config.yaml
n_head: 8
d_mlp: 320
beta1: 0.95
schedule: "wsd"
decay_shape: "linear"
Each number is 200 + 40 x the weight over its row's rms, rounded and kept within 0 to 999. Layers, rows and columns count from 0. The size before them is the row's rms in percent of the matrix's.

# layer 7 MLP gate, 320x128, rms 0.418, rows 267-285, columns 0-127
103,170,211,250,84,252,207,211,204,212,206,208,275,161,220,228,266,244,221,224,216,219,220,211,208,218,198,221,285,188,262,160,155,257,248,162,201,193,149,254,216,233,198,177,282,146,218,244,178,208,198,212,190,184,246,239,230,210,199,115,233,186,111,191,260,236,172,128,181,231,201,226,206,197,178,199,123,217,180,222,243,156,190,257,177,261,215,235,147,137,164,157,182,269,148,259,181,163,166,188,241,224,200,182,188,207,132,238,197,132,179,230,199,165,278,141,226,86,202,216,220,248,258,205,185,225,194,211,200
108,234,116,238,170,171,169,259,204,148,195,229,146,163,261,230,273,245,207,175,171,181,152,219,213,202,158,272,160,190,238,226,217,228,222,162,191,159,147,243,154,224,219,159,261,164,184,249,206,217,177,210,174,244,173,279,210,189,161,180,207,174,214,237,199,153,200,156,286,203,113,207,190,272,159,233,183,291,154,293,176,210,193,136,194,235,247,141,146,144,221,204,195,190,166,215,206,191,191,178,203,165,192,138,211,232,219,124,167,163,203,213,162,239,176,220,289,126,191,150,290,232,227,192,235,208,253,171,193
106,264,213,212,229,231,239,180,218,221,177,243,179,202,146,173,215,190,175,176,153,208,221,200,161,222,205,164,163,200,223,244,219,232,241,178,258,211,189,193,233,188,215,213,269,209,234,277,213,110,203,241,256,312,149,162,129,254,242,206,153,162,281,190,160,207,213,275,178,249,211,206,188,45,223,183,136,190,260,223,210,219,256,190,195,264,233,271,188,240,219,215,149,187,182,180,269,292,178,238,173,189,203,233,207,282,191,212,120,190,231,158,205,219,204,191,232,207,245,209,135,211,217,212,199,181,185,214,160
113,265,219,256,330,209,192,181,229,182,162,236,218,222,206,204,180,173,209,248,219,162,148,223,178,161,198,199,189,197,235,201,174,187,194,238,194,199,239,187,219,235,134,187,208,232,217,207,255,178,312,224,239,190,160,189,173,169,194,188,164,184,240,146,185,165,154,244,218,247,231,244,228,255,272,268,272,210,262,184,204,204,188,215,160,157,224,180,161,224,260,185,226,194,172,322,194,205,209,225,238,170,183,222,141,152,279,172,247,261,173,227,164,256,202,205,55,203,233,235,232,243,178,247,216,223,196,191,136
100,188,186,186,203,244,218,92,221,237,223,236,165,195,246,252,170,238,160,202,229,170,209,171,177,182,172,154,189,193,220,297,169,188,256,165,217,198,240,267,213,179,158,224,193,185,204,232,189,184,192,183,227,258,64,210,167,216,217,210,277,253,220,188,197,192,182,213,197,148,113,181,247,185,140,217,172,258,177,164,206,189,164,249,311,146,232,185,226,225,275,313,220,193,163,154,233,176,202,198,207,205,172,164,230,236,151,195,204,127,134,232,194,243,174,260,198,251,232,188,238,216,164,126,252,195,190,159,201
096,234,314,149,180,183,245,224,191,190,184,126,235,91,193,197,147,258,196,214,188,228,154,128,146,235,193,126,218,198,132,181,199,182,200,167,221,179,209,297,238,243,218,144,168,196,221,215,213,187,199,182,184,188,186,178,220,183,177,210,193,169,142,179,201,181,211,279,188,184,232,256,201,204,257,200,228,196,230,151,240,322,163,145,187,187,225,200,228,141,164,224,242,158,319,144,209,260,143,161,186,229,187,202,212,233,206,247,132,199,169,273,231,206,211,187,206,203,216,194,184,218,147,159,183,254,134,182,243
093,232,82,246,152,183,202,241,271,160,121,240,169,198,254,271,220,268,191,219,174,128,166,159,193,184,197,203,227,244,135,145,191,180,237,241,220,183,166,186,229,278,109,215,112,212,186,193,193,186,137,189,131,221,233,167,185,157,213,260,192,193,200,199,190,113,188,162,154,220,174,227,249,191,219,190,184,228,148,175,141,159,244,210,219,206,132,262,235,167,172,188,232,206,173,211,193,104,202,189,238,221,183,238,200,236,127,213,211,251,162,233,185,220,147,216,172,194,234,152,227,206,181,229,142,157,256,230,147
103,153,135,195,187,215,256,153,197,161,197,233,277,190,184,114,150,221,193,167,195,178,211,207,239,191,229,190,138,143,183,206,174,238,188,226,232,195,199,260,221,211,170,279,271,228,125,222,233,173,184,226,93,167,107,209,111,144,298,231,279,201,181,226,167,168,164,206,207,215,176,160,152,233,194,271,236,153,281,163,221,223,274,209,186,207,159,162,190,204,177,211,196,216,186,164,147,274,172,145,184,188,238,274,239,252,181,178,162,214,177,207,254,274,206,178,233,180,235,196,233,184,215,178,188,189,224,235,174
097,141,162,273,210,137,159,140,186,148,198,211,207,251,240,197,137,194,210,193,192,181,240,204,160,245,230,120,185,215,185,174,167,226,98,236,255,200,262,180,274,207,133,181,248,218,167,179,200,155,183,275,151,196,177,188,236,210,269,272,196,235,143,154,222,256,209,195,192,218,223,208,236,162,189,244,228,141,227,295,170,197,232,182,225,205,223,147,189,144,180,149,274,193,130,274,127,197,188,235,253,115,239,182,187,188,159,254,207,221,194,205,199,135,171,209,205,168,189,197,214,190,182,201,174,216,228,265,277
102,220,158,201,218,219,216,113,213,226,225,210,125,165,224,258,188,178,104,224,177,216,267,234,255,198,226,179,146,148,231,208,248,176,178,129,197,170,269,230,188,229,154,241,255,263,188,160,168,158,230,166,210,258,236,232,159,224,174,233,214,231,168,143,307,181,248,248,266,171,171,264,190,119,214,228,265,190,233,208,210,220,205,255,267,234,198,209,297,117,190,211,242,173,219,212,250,207,200,194,269,195,241,243,216,205,205,163,187,182,236,234,289,196,231,215,219,207,218,166,158,142,183,212,197,194,138,175,178
094,149,191,262,279,240,260,190,162,214,186,173,237,203,212,253,120,140,177,194,166,192,198,254,236,253,188,256,129,157,135,199,283,202,181,187,166,213,218,205,150,237,231,120,180,242,151,204,151,200,227,143,246,210,220,192,185,237,145,169,270,192,115,213,183,233,140,165,191,218,241,181,206,200,214,250,193,170,192,229,233,229,172,235,274,167,150,273,225,226,234,237,243,211,161,122,218,201,164,150,195,208,136,117,133,219,178,195,233,151,235,214,296,198,225,256,142,244,208,186,215,211,189,194,223,184,226,263,219
099,264,220,204,189,171,209,168,282,178,253,156,256,231,197,239,153,196,96,252,230,219,168,188,289,201,170,209,168,227,145,146,182,189,194,178,250,241,172,310,204,238,271,183,250,193,160,204,173,178,136,159,137,161,249,232,300,150,212,164,172,187,247,202,169,118,223,262,262,238,169,228,156,269,206,143,239,159,190,160,185,210,190,194,286,182,240,171,214,174,159,160,216,244,172,202,160,176,208,183,193,196,174,225,137,205,210,213,170,142,229,230,221,224,205,194,216,143,209,148,211,210,196,213,242,157,160,138,231
099,164,225,193,227,145,270,144,146,253,134,191,131,175,236,214,248,167,155,192,214,172,232,272,238,172,147,174,177,205,207,200,205,193,125,225,231,214,271,177,149,181,233,107,208,207,177,253,250,189,194,153,199,183,262,206,164,161,167,261,246,205,223,295,130,190,233,277,245,238,228,211,188,170,220,166,234,192,233,200,282,183,233,151,197,181,221,208,153,275,215,254,234,182,212,136,133,143,147,208,210,215,174,208,174,159,255,177,143,216,144,209,179,203,222,131,144,267,165,221,216,135,209,191,171,159,205,241,201
089,202,228,169,240,210,238,165,247,199,250,259,158,161,232,187,151,210,113,194,152,227,182,229,163,262,217,234,174,136,178,142,187,219,196,190,228,215,177,194,221,174,220,176,152,191,146,288,217,248,247,103,168,197,195,232,146,194,203,156,251,105,175,263,154,169,221,159,138,232,177,116,181,192,185,260,177,143,161,199,294,250,251,195,174,184,122,215,174,256,199,250,160,274,178,150,239,195,201,241,196,231,154,185,175,140,176,211,274,196,204,153,211,170,199,203,221,195,217,145,222,180,192,200,157,187,179,226,106
096,250,233,231,171,193,162,211,249,198,217,159,224,142,185,199,253,170,261,147,245,233,232,193,146,204,208,238,173,188,171,234,196,187,203,178,230,129,155,238,209,281,209,211,197,176,223,252,176,161,228,161,189,223,163,172,289,180,208,249,196,180,179,155,206,187,113,175,293,258,225,212,205,206,272,170,165,191,230,167,216,179,182,250,219,194,162,184,249,198,300,181,139,116,212,146,168,223,199,211,209,173,199,189,179,218,121,188,165,322,163,232,215,109,171,215,241,249,288,155,165,229,201,178,233,158,157,254,231
101,190,159,239,213,263,247,208,229,163,143,261,229,215,145,196,156,255,184,155,121,220,168,189,189,186,156,184,184,179,198,226,141,251,290,165,188,183,155,214,152,205,195,226,187,224,207,203,237,202,226,260,148,195,200,154,191,184,204,174,171,176,208,204,200,224,185,191,152,122,165,244,112,263,264,213,183,219,267,191,262,195,184,233,191,212,199,251,159,267,175,266,176,230,230,185,126,214,199,158,151,194,205,252,183,187,240,219,246,215,244,230,314,225,149,180,176,200,222,234,122,174,154,213,232,201,256,296,96
097,211,208,225,142,235,221,145,246,288,239,202,171,233,174,174,228,263,210,223,196,212,131,209,226,129,234,252,223,234,236,155,95,192,213,184,239,171,284,234,171,225,201,250,235,226,220,258,154,224,203,216,143,172,218,211,109,143,212,275,146,192,212,241,197,240,132,223,203,155,250,190,236,155,126,214,200,200,171,206,273,175,236,192,205,210,202,260,184,212,248,276,186,208,208,195,195,184,118,231,210,254,179,169,158,208,220,161,234,200,195,252,212,143,251,195,224,112,222,162,185,261,230,124,197,167,253,147,191
106,175,177,186,202,225,174,221,186,186,115,256,232,230,250,172,97,183,119,228,233,243,223,229,184,226,206,246,208,190,165,185,160,228,235,199,181,226,145,179,181,150,258,194,256,210,129,205,118,150,220,265,223,225,208,219,175,224,234,221,166,190,250,233,91,198,212,227,154,252,174,263,150,205,185,141,194,189,174,155,263,271,221,239,171,163,237,243,168,249,270,223,189,245,293,183,140,250,138,256,255,164,204,209,167,136,214,167,195,168,230,198,219,236,140,204,142,167,211,167,230,215,139,166,177,220,186,221,221
107,140,131,241,210,138,260,200,239,167,261,240,218,180,196,181,206,172,243,178,234,221,226,202,122,163,141,173,254,163,285,296,246,195,241,199,180,134,205,252,229,181,181,239,191,248,261,211,159,157,260,112,233,183,183,224,167,118,149,197,207,150,190,233,124,181,238,240,185,257,199,203,213,205,250,217,150,178,280,240,273,247,194,233,221,175,222,191,150,191,229,234,220,188,288,181,243,153,202,207,195,201,160,202,201,219,195,136,197,203,225,228,173,208,165,242,247,232,268,183,244,267,219,177,238,148,193,229,149
# layer 7 MLP up, 320x128, rms 0.404, rows 267-284, columns 0-127
100,175,123,175,166,239,235,180,258,194,255,146,197,171,196,104,191,132,222,214,255,258,200,195,207,280,272,133,215,213,173,213,172,177,212,226,163,288,160,217,198,283,236,212,240,162,200,169,193,231,214,218,228,210,227,237,162,198,213,224,177,199,183,237,198,200,183,224,286,249,236,160,199,180,215,188,188,213,236,206,239,194,221,217,174,224,163,171,146,129,239,155,173,144,154,188,262,213,176,186,351,154,191,209,255,209,191,254,208,226,116,265,147,240,216,233,213,238,223,289,157,224,168,188,252,228,194,193,216
106,203,223,233,166,245,272,185,199,183,224,213,207,248,205,156,289,244,240,147,179,202,173,193,125,204,153,242,116,213,254,176,297,177,244,184,212,186,205,176,157,218,165,143,97,249,159,147,213,234,196,213,181,178,219,181,227,228,169,199,228,243,233,187,94,177,199,171,238,170,195,143,234,305,224,175,284,217,239,199,200,237,276,184,192,204,261,210,145,195,243,190,157,226,192,218,217,174,231,192,193,257,159,192,200,161,179,136,250,174,192,197,138,251,195,156,113,239,264,184,193,218,174,121,209,179,178,182,221
109,197,188,230,226,285,265,190,185,227,137,203,197,179,289,165,186,159,266,191,248,179,174,223,218,125,187,156,220,228,234,147,209,172,195,166,223,226,221,160,182,187,258,215,240,216,222,244,215,158,275,238,139,230,147,207,221,207,140,175,134,182,246,230,186,148,268,209,162,232,220,198,202,149,199,125,154,193,192,250,186,231,96,198,97,219,234,246,172,205,192,262,157,199,139,183,143,232,265,253,203,199,191,196,158,178,157,159,257,209,187,194,192,205,181,239,229,199,194,168,167,191,162,231,194,245,193,300,303
111,174,201,231,202,214,162,223,231,173,214,190,178,225,159,238,218,211,163,150,251,272,197,247,204,245,168,199,280,196,299,209,205,203,190,144,192,235,252,228,202,165,190,186,210,236,237,199,195,81,127,256,220,205,275,184,119,211,130,252,164,188,196,183,175,157,203,145,165,197,198,210,232,208,247,198,199,185,125,203,61,232,161,241,174,261,167,168,196,109,217,204,209,265,170,163,233,264,149,258,172,178,221,193,182,268,236,229,154,184,257,200,231,231,189,217,256,181,147,211,245,213,232,206,207,175,219,259,229
097,166,206,206,144,206,194,203,225,228,185,177,79,205,179,132,227,249,178,152,281,164,167,151,238,256,242,197,250,234,220,127,159,222,161,161,159,164,193,296,203,207,243,248,121,163,211,209,232,186,228,176,173,176,207,145,224,287,184,216,146,199,137,137,193,155,214,220,153,173,220,204,199,177,228,233,208,259,240,174,157,105,198,214,237,142,203,219,247,169,172,209,246,179,240,133,204,289,221,162,267,224,212,205,214,187,205,138,204,138,199,164,216,274,186,221,180,202,215,203,219,279,197,243,151,193,261,183,216
102,226,209,167,205,162,184,181,129,192,160,142,177,257,166,198,194,164,168,140,178,232,214,185,202,260,242,179,208,158,166,189,265,154,145,219,165,182,279,210,196,239,170,207,173,220,165,210,218,246,158,301,194,202,194,262,224,254,180,205,228,179,189,130,172,190,235,295,181,192,167,192,260,203,157,191,239,202,234,91,154,182,137,181,183,216,201,199,231,254,253,215,311,210,138,188,215,196,200,174,224,186,190,208,135,216,271,274,201,183,180,196,220,134,225,233,138,202,178,177,163,224,119,219,273,250,155,276,228
097,156,219,264,225,238,280,203,165,218,261,193,158,237,141,227,240,220,215,168,160,150,200,184,167,133,207,140,187,199,175,230,248,145,182,156,155,178,177,232,202,167,159,233,135,205,184,225,197,110,206,197,151,181,243,175,196,205,166,255,214,130,218,179,145,143,245,274,139,158,144,221,181,128,214,252,231,156,186,297,205,127,250,201,244,219,185,140,212,236,228,217,234,198,243,160,266,240,243,171,206,181,254,201,241,249,223,226,170,192,174,160,200,205,213,208,225,215,210,229,110,159,158,144,234,171,148,114,181
097,279,158,147,230,205,176,178,237,203,171,224,264,221,212,223,265,153,258,175,240,178,176,238,285,216,224,235,189,223,216,215,221,192,224,158,257,183,128,176,199,195,289,195,216,256,129,165,212,201,203,198,217,176,160,270,186,159,198,176,204,88,267,185,150,219,238,231,176,209,228,164,146,199,164,258,194,137,217,193,150,218,288,173,242,195,95,225,189,210,126,186,125,182,244,177,189,215,216,281,142,154,165,254,231,201,204,228,199,149,200,181,213,236,201,189,219,231,231,236,260,162,263,211,178,167,160,265,187
093,236,188,131,260,195,148,222,238,164,237,318,192,200,229,196,299,155,197,279,221,151,144,185,200,200,292,215,207,195,212,209,183,176,128,251,248,239,147,285,199,191,255,240,238,239,193,177,246,229,182,263,212,217,190,240,179,179,177,221,212,218,236,116,180,213,207,206,204,118,137,175,158,206,252,256,199,191,171,228,169,190,217,154,232,244,184,165,220,190,243,148,197,182,208,238,254,240,220,193,165,222,181,254,283,183,197,203,160,202,201,188,223,202,174,258,249,200,205,222,132,200,177,291,189,249,183,254,283
102,217,209,157,258,174,192,286,203,172,142,138,181,207,196,221,232,178,229,178,161,177,257,181,168,161,152,155,179,205,196,213,180,208,228,126,182,153,253,153,139,195,346,189,170,203,236,176,220,223,229,233,178,224,217,190,205,107,231,204,198,220,182,130,239,211,115,196,223,172,229,168,247,108,189,279,187,175,187,205,219,195,163,219,145,279,219,202,258,224,230,329,240,154,236,237,233,223,233,183,243,219,258,147,188,239,212,206,103,191,208,154,219,211,201,200,167,187,170,201,241,204,202,213,189,228,236,258,196
092,270,188,206,194,236,239,129,192,124,248,245,131,191,211,147,174,183,226,187,245,215,179,212,245,203,161,183,221,179,124,199,181,172,193,185,159,265,245,247,251,254,208,271,200,246,239,121,184,217,193,268,188,251,220,189,197,193,177,215,212,183,211,134,216,196,187,180,296,172,170,173,136,167,209,191,215,168,253,249,203,178,219,282,227,141,231,224,268,147,197,296,178,202,255,192,227,132,176,156,194,191,272,270,207,227,295,145,172,247,247,160,191,169,99,214,197,223,214,164,169,225,219,220,206,169,202,206,192
106,220,185,216,183,184,245,245,135,246,224,163,230,121,162,171,155,228,200,232,225,224,167,186,215,208,159,205,261,231,177,216,222,240,170,242,152,169,247,145,159,271,169,195,153,191,219,284,210,227,229,158,168,182,224,157,216,188,214,199,205,135,183,112,163,169,177,174,209,209,234,233,170,186,176,151,161,149,248,137,187,290,226,223,205,194,110,242,178,209,229,222,236,238,213,187,245,277,134,171,220,294,262,194,207,105,188,222,195,158,227,204,257,204,156,117,168,128,206,160,141,133,181,244,160,167,187,228,196
096,223,222,185,211,281,212,183,187,208,214,257,247,169,227,141,216,234,263,223,204,169,218,255,188,186,198,250,181,340,206,232,131,117,168,197,161,180,171,176,185,251,215,168,184,146,213,230,175,152,270,241,260,125,157,265,197,181,215,155,192,260,131,247,257,182,225,187,208,202,129,194,184,212,163,135,199,165,226,101,228,178,235,234,198,255,149,191,202,164,185,144,184,150,213,140,208,220,175,130,210,146,229,173,195,281,175,165,216,203,236,251,185,178,197,223,177,187,194,220,249,189,252,145,179,231,273,177,193
087,188,185,183,172,198,173,248,208,177,207,200,217,155,250,269,246,239,198,270,194,218,170,183,209,199,251,170,219,256,217,197,129,142,202,135,194,184,184,240,183,234,173,176,150,181,269,159,200,172,237,120,103,221,184,199,239,177,149,190,180,203,198,253,185,210,178,144,248,204,247,173,238,209,174,112,151,226,133,140,173,242,228,208,243,184,247,231,277,190,252,202,208,116,156,227,197,170,193,165,197,315,196,155,168,202,192,135,196,229,250,203,110,281,218,234,195,307,167,225,208,212,183,129,189,200,214,200,181
090,242,224,210,198,230,192,209,173,188,177,206,157,254,259,232,245,178,179,224,175,207,198,144,142,195,95,151,199,186,235,160,235,247,211,202,238,179,161,204,135,175,202,260,240,116,251,222,177,233,157,221,162,192,211,193,156,289,149,211,206,231,202,256,222,227,173,277,206,151,156,200,172,239,137,190,213,245,177,180,179,271,203,156,190,153,177,134,166,192,180,272,212,111,159,290,213,183,193,190,240,158,178,193,198,206,262,173,258,194,193,182,163,201,192,220,167,185,132,147,174,224,230,117,225,294,243,254,116
105,246,262,161,207,152,252,158,225,240,193,222,291,193,213,188,192,158,192,212,231,224,178,206,213,203,151,183,248,191,182,224,78,182,158,110,260,197,143,198,193,128,195,164,166,275,190,202,193,191,235,211,205,199,141,208,258,168,278,210,216,214,161,255,270,214,151,193,233,251,228,164,200,148,189,205,200,136,153,174,203,224,294,238,254,230,217,194,223,211,196,176,190,234,220,191,198,185,161,265,98,231,217,230,246,225,146,232,216,244,167,262,215,243,236,255,222,212,270,233,255,264,226,220,150,160,135,194,196
089,195,264,230,177,206,212,156,172,211,186,225,214,142,193,182,224,112,246,244,192,174,194,160,137,193,178,149,232,230,193,197,152,97,163,153,188,256,272,231,161,153,168,233,187,262,198,222,217,173,210,195,166,195,292,229,210,205,179,215,209,193,179,252,204,119,161,159,237,126,250,210,175,154,206,207,107,226,207,172,226,223,221,320,144,141,210,209,153,167,154,232,293,211,201,165,132,179,206,241,198,176,255,266,200,209,198,242,221,231,152,168,209,174,187,221,157,243,176,203,202,183,191,157,295,186,165,215,133
113,184,203,215,179,211,200,182,160,144,211,160,210,74,178,124,134,188,230,165,241,148,204,227,212,251,196,157,256,203,243,139,131,189,274,159,226,188,180,175,204,256,176,214,195,240,168,244,201,160,245,171,186,190,215,154,204,178,214,161,149,159,168,290,204,183,224,229,232,189,211,235,179,180,238,248,223,119,228,141,208,190,241,278,177,232,223,229,127,174,206,204,160,172,152,235,270,181,167,258,194,143,153,159,201,245,99,166,130,183,238,159,240,199,218,212,209,243,235,229,253,198,235,280,197,257,209,232,153
# layer 7 MLP down (transposed), 320x128, rms 0.395, rows 267-284, columns 0-127
110,220,181,130,216,208,192,220,206,203,203,289,262,234,234,249,245,211,172,217,259,209,200,135,211,141,142,138,178,139,212,191,285,170,187,226,188,206,189,153,157,212,175,223,226,246,173,194,201,289,205,188,247,149,165,190,200,278,234,163,225,181,253,213,176,256,114,141,224,167,167,254,278,144,253,176,179,204,261,206,134,214,164,267,174,174,210,190,226,203,157,207,187,127,282,167,221,171,183,157,181,158,175,162,212,215,158,246,242,199,214,250,199,187,251,144,181,270,195,224,177,223,220,269,188,206,225,99,205
109,226,184,223,108,181,201,153,166,176,190,228,112,208,241,250,234,185,258,188,121,131,228,213,218,250,207,271,216,190,223,235,208,230,116,246,167,213,200,199,163,227,250,160,220,186,219,239,202,159,185,229,161,189,237,181,238,210,181,200,180,137,190,258,207,206,139,159,249,218,224,213,111,140,260,187,219,200,267,284,198,184,249,276,165,190,210,127,234,177,180,219,196,165,251,186,276,167,264,216,196,167,183,186,224,191,195,180,196,193,183,119,145,238,226,190,244,181,186,270,229,152,273,164,269,257,271,175,209
107,243,138,196,173,327,261,187,175,145,194,234,221,221,186,207,175,185,272,225,178,190,242,220,149,200,216,242,108,171,110,181,144,145,240,244,236,174,207,201,205,137,208,257,201,223,154,164,190,266,155,212,206,148,185,228,196,189,205,192,137,166,183,231,181,186,245,191,148,235,184,174,126,166,171,164,194,204,196,182,190,208,181,182,203,208,227,264,211,141,200,180,140,277,178,159,172,250,236,177,234,158,271,257,183,216,92,261,226,215,277,163,222,218,171,127,180,215,205,165,246,252,264,211,221,249,189,201,230
105,205,190,150,198,184,251,249,251,212,153,152,162,176,194,212,196,167,176,224,221,231,200,111,214,175,189,160,210,176,214,179,215,191,240,159,160,226,222,263,269,163,191,224,205,243,102,234,168,188,184,232,129,206,290,151,223,227,163,199,160,201,234,196,172,239,129,190,216,133,261,167,292,197,138,250,178,193,181,172,182,193,131,148,219,230,200,205,177,197,231,235,136,304,204,230,177,149,200,193,206,230,156,197,199,185,229,164,144,184,65,215,232,144,176,144,193,209,258,157,172,210,197,212,215,138,187,139,126
094,298,225,239,243,234,197,191,222,205,164,125,212,275,274,152,212,192,161,182,130,240,179,160,203,227,156,235,161,134,207,231,219,216,211,267,245,118,252,130,144,153,185,191,228,318,171,221,218,198,188,174,189,217,198,203,170,199,201,178,226,240,222,250,224,151,213,229,187,245,189,192,240,253,216,148,151,224,234,238,240,228,156,249,238,220,158,217,120,220,161,191,197,202,173,192,204,191,205,204,100,228,206,182,178,182,215,211,180,262,148,259,146,209,201,206,211,133,184,268,188,206,175,232,203,174,273,308,155
098,234,265,141,185,209,148,207,165,163,234,227,257,225,242,260,227,194,196,182,193,249,199,190,180,203,294,181,220,250,211,219,188,233,208,206,140,194,249,214,160,134,202,249,155,251,144,214,154,256,233,228,232,209,224,191,186,154,137,216,238,137,212,169,157,175,173,183,283,197,192,194,217,236,221,297,229,195,217,241,184,195,176,255,222,164,182,122,166,146,245,174,134,186,250,189,220,193,222,169,242,245,222,201,255,192,174,134,295,216,57,128,205,181,155,196,229,247,188,251,263,227,198,227,230,207,163,202,213
097,200,167,155,155,251,138,245,268,232,169,178,182,181,225,337,111,116,188,213,149,230,213,156,184,246,164,186,160,200,261,238,255,266,150,165,237,143,170,237,170,141,190,169,180,197,201,237,237,193,177,197,214,178,168,199,256,175,142,210,200,218,220,206,178,247,187,198,234,218,270,157,276,149,225,178,185,151,191,170,147,138,184,210,189,136,176,195,170,174,194,257,142,213,182,220,165,251,226,163,194,220,210,194,188,181,156,143,231,223,275,221,209,202,301,256,190,189,243,200,235,187,223,230,173,220,189,252,108
105,205,236,235,267,216,229,169,174,207,225,212,239,238,165,150,180,188,209,247,172,232,167,189,227,219,197,229,255,153,153,220,209,143,241,217,145,119,235,184,178,166,163,240,255,247,180,189,208,223,157,254,234,181,184,172,194,203,227,250,259,193,181,202,242,259,222,255,249,146,183,162,159,175,221,215,271,170,252,151,158,140,202,164,174,177,199,297,186,174,238,222,130,167,154,196,131,239,205,162,173,161,98,177,166,155,136,200,274,253,135,215,156,171,176,240,203,268,256,100,218,152,206,175,202,216,216,258,232
096,241,134,172,129,208,234,207,191,249,182,170,235,157,195,171,198,232,177,217,179,201,242,253,228,201,101,186,185,187,168,229,221,186,245,212,156,221,161,154,225,230,228,156,144,212,183,196,206,202,219,193,187,236,219,184,190,264,220,194,186,181,227,276,279,244,243,134,177,201,124,206,237,116,228,182,281,156,186,158,130,151,222,218,265,198,240,149,246,189,214,207,253,243,225,107,185,141,203,262,213,190,193,197,157,109,194,205,160,215,209,272,295,244,166,182,184,154,184,235,194,230,279,220,179,141,124,178,222
091,104,175,248,262,224,192,203,195,198,231,274,240,153,246,212,111,158,233,200,244,171,191,217,257,164,204,203,198,207,194,200,188,209,191,278,177,210,245,209,292,218,136,177,270,191,242,97,147,250,213,203,244,159,187,227,109,170,202,223,261,126,215,249,201,222,231,198,174,174,162,219,272,138,222,226,243,170,180,177,210,152,224,252,249,226,227,202,256,205,144,138,184,187,167,210,222,258,181,172,249,253,170,186,212,122,189,219,203,221,264,252,152,262,172,203,197,228,191,205,222,164,200,228,277,167,240,216,230
092,186,138,185,91,162,207,256,167,144,172,195,195,129,220,153,310,163,207,237,204,140,266,167,207,145,177,169,193,202,234,179,186,194,154,261,140,216,211,228,191,213,192,189,265,222,161,145,212,273,199,177,240,264,210,226,216,274,235,168,137,218,164,182,227,133,149,200,196,176,226,176,211,187,208,160,172,212,208,254,240,145,182,211,180,178,204,188,134,184,211,140,229,222,174,128,207,174,266,146,217,159,209,201,247,233,214,219,198,193,205,192,110,142,194,209,258,174,184,286,242,210,233,160,202,221,266,203,98
102,222,136,214,141,168,213,244,240,205,193,225,194,241,260,234,233,189,220,122,196,188,196,241,190,161,212,299,173,184,216,221,114,212,153,136,200,206,241,158,159,190,170,262,163,171,174,211,205,198,218,189,230,259,260,191,148,229,209,263,268,143,177,315,191,264,160,132,178,128,211,165,229,168,170,224,163,228,252,246,182,206,186,188,188,227,176,159,166,167,230,180,176,104,172,200,236,164,308,185,212,180,218,177,220,172,175,195,238,215,244,86,224,221,257,214,198,136,224,255,202,213,192,173,192,194,264,194,206
101,205,253,255,210,179,214,258,190,175,181,206,203,199,256,218,134,223,206,172,223,196,205,262,176,144,160,220,220,223,205,212,247,134,173,229,202,196,194,255,261,268,250,160,163,233,210,143,197,227,237,183,201,202,266,203,173,193,153,255,158,150,192,281,145,191,226,219,153,170,210,244,248,172,128,148,237,169,199,124,264,199,250,182,220,166,138,257,158,200,201,169,218,169,115,205,231,204,212,188,118,229,164,79,146,136,105,187,235,161,207,167,221,237,213,250,226,210,175,124,233,178,229,253,245,200,218,214,228
093,212,213,268,206,194,230,251,227,256,225,197,213,232,201,239,135,144,166,181,156,240,248,184,137,158,225,238,225,187,113,179,250,207,134,166,197,223,142,183,212,220,203,184,265,147,204,202,169,208,246,182,197,200,154,173,188,160,193,186,242,170,202,270,106,191,296,216,212,186,136,172,144,251,142,279,301,133,177,226,184,192,200,185,156,209,176,215,233,244,171,155,217,170,171,210,171,136,258,204,171,200,244,205,126,137,131,208,228,198,148,215,208,261,227,205,156,226,231,184,184,195,126,202,172,160,233,223,109
087,196,182,148,190,190,188,149,238,172,212,121,189,201,138,144,176,237,191,271,174,180,227,252,248,201,200,157,145,223,163,212,227,187,278,163,205,220,189,251,244,188,213,119,147,269,175,131,220,228,215,258,218,146,172,225,189,137,197,162,164,197,120,197,208,162,263,242,206,153,218,133,223,223,220,187,225,117,167,134,222,180,159,214,212,219,208,221,183,210,194,167,287,243,258,160,189,227,162,207,207,243,272,232,138,245,111,219,224,246,115,196,242,275,183,218,241,191,173,213,243,158,217,224,225,142,174,173,255
106,223,214,241,175,183,225,178,215,238,192,180,189,225,290,224,141,179,148,197,199,206,228,195,274,214,218,241,184,162,242,229,232,214,132,219,250,246,158,159,139,193,204,181,322,179,233,236,191,181,172,266,203,175,186,207,157,203,235,224,243,175,168,154,264,183,95,258,197,192,209,153,212,136,166,217,139,232,215,218,103,246,217,130,131,165,209,233,206,194,182,236,249,203,286,200,183,156,223,229,167,181,221,295,223,188,259,154,192,187,214,159,183,263,232,204,291,189,220,204,222,216,157,130,131,211,181,189,209
087,229,149,217,267,178,185,263,146,199,202,225,168,192,217,190,141,176,220,214,138,117,295,130,174,166,191,184,264,184,177,195,187,192,139,209,163,190,224,202,179,191,202,216,166,125,209,140,210,239,205,186,143,226,180,194,253,272,207,174,162,190,248,222,160,209,175,250,240,220,226,146,238,280,260,261,225,173,223,192,194,110,103,228,205,171,199,177,240,144,164,147,152,234,185,221,188,230,213,235,159,151,176,231,148,275,221,202,165,227,254,170,234,199,202,250,168,265,188,231,233,159,171,309,213,222,256,207,240
107,190,164,222,265,172,229,191,185,157,238,229,241,170,162,216,212,146,252,157,175,186,262,177,205,202,234,176,233,285,207,221,195,206,206,150,178,204,155,248,197,197,192,197,175,158,176,181,153,205,222,184,201,216,224,217,202,295,199,211,221,194,206,242,214,247,216,161,282,225,294,137,238,209,131,267,195,254,172,160,157,245,183,221,190,202,171,202,199,141,234,158,229,186,279,207,230,155,184,86,196,201,125,203,159,241,191,165,223,210,119,179,214,233,171,247,174,282,186,169,179,255,107,173,310,229,261,220,159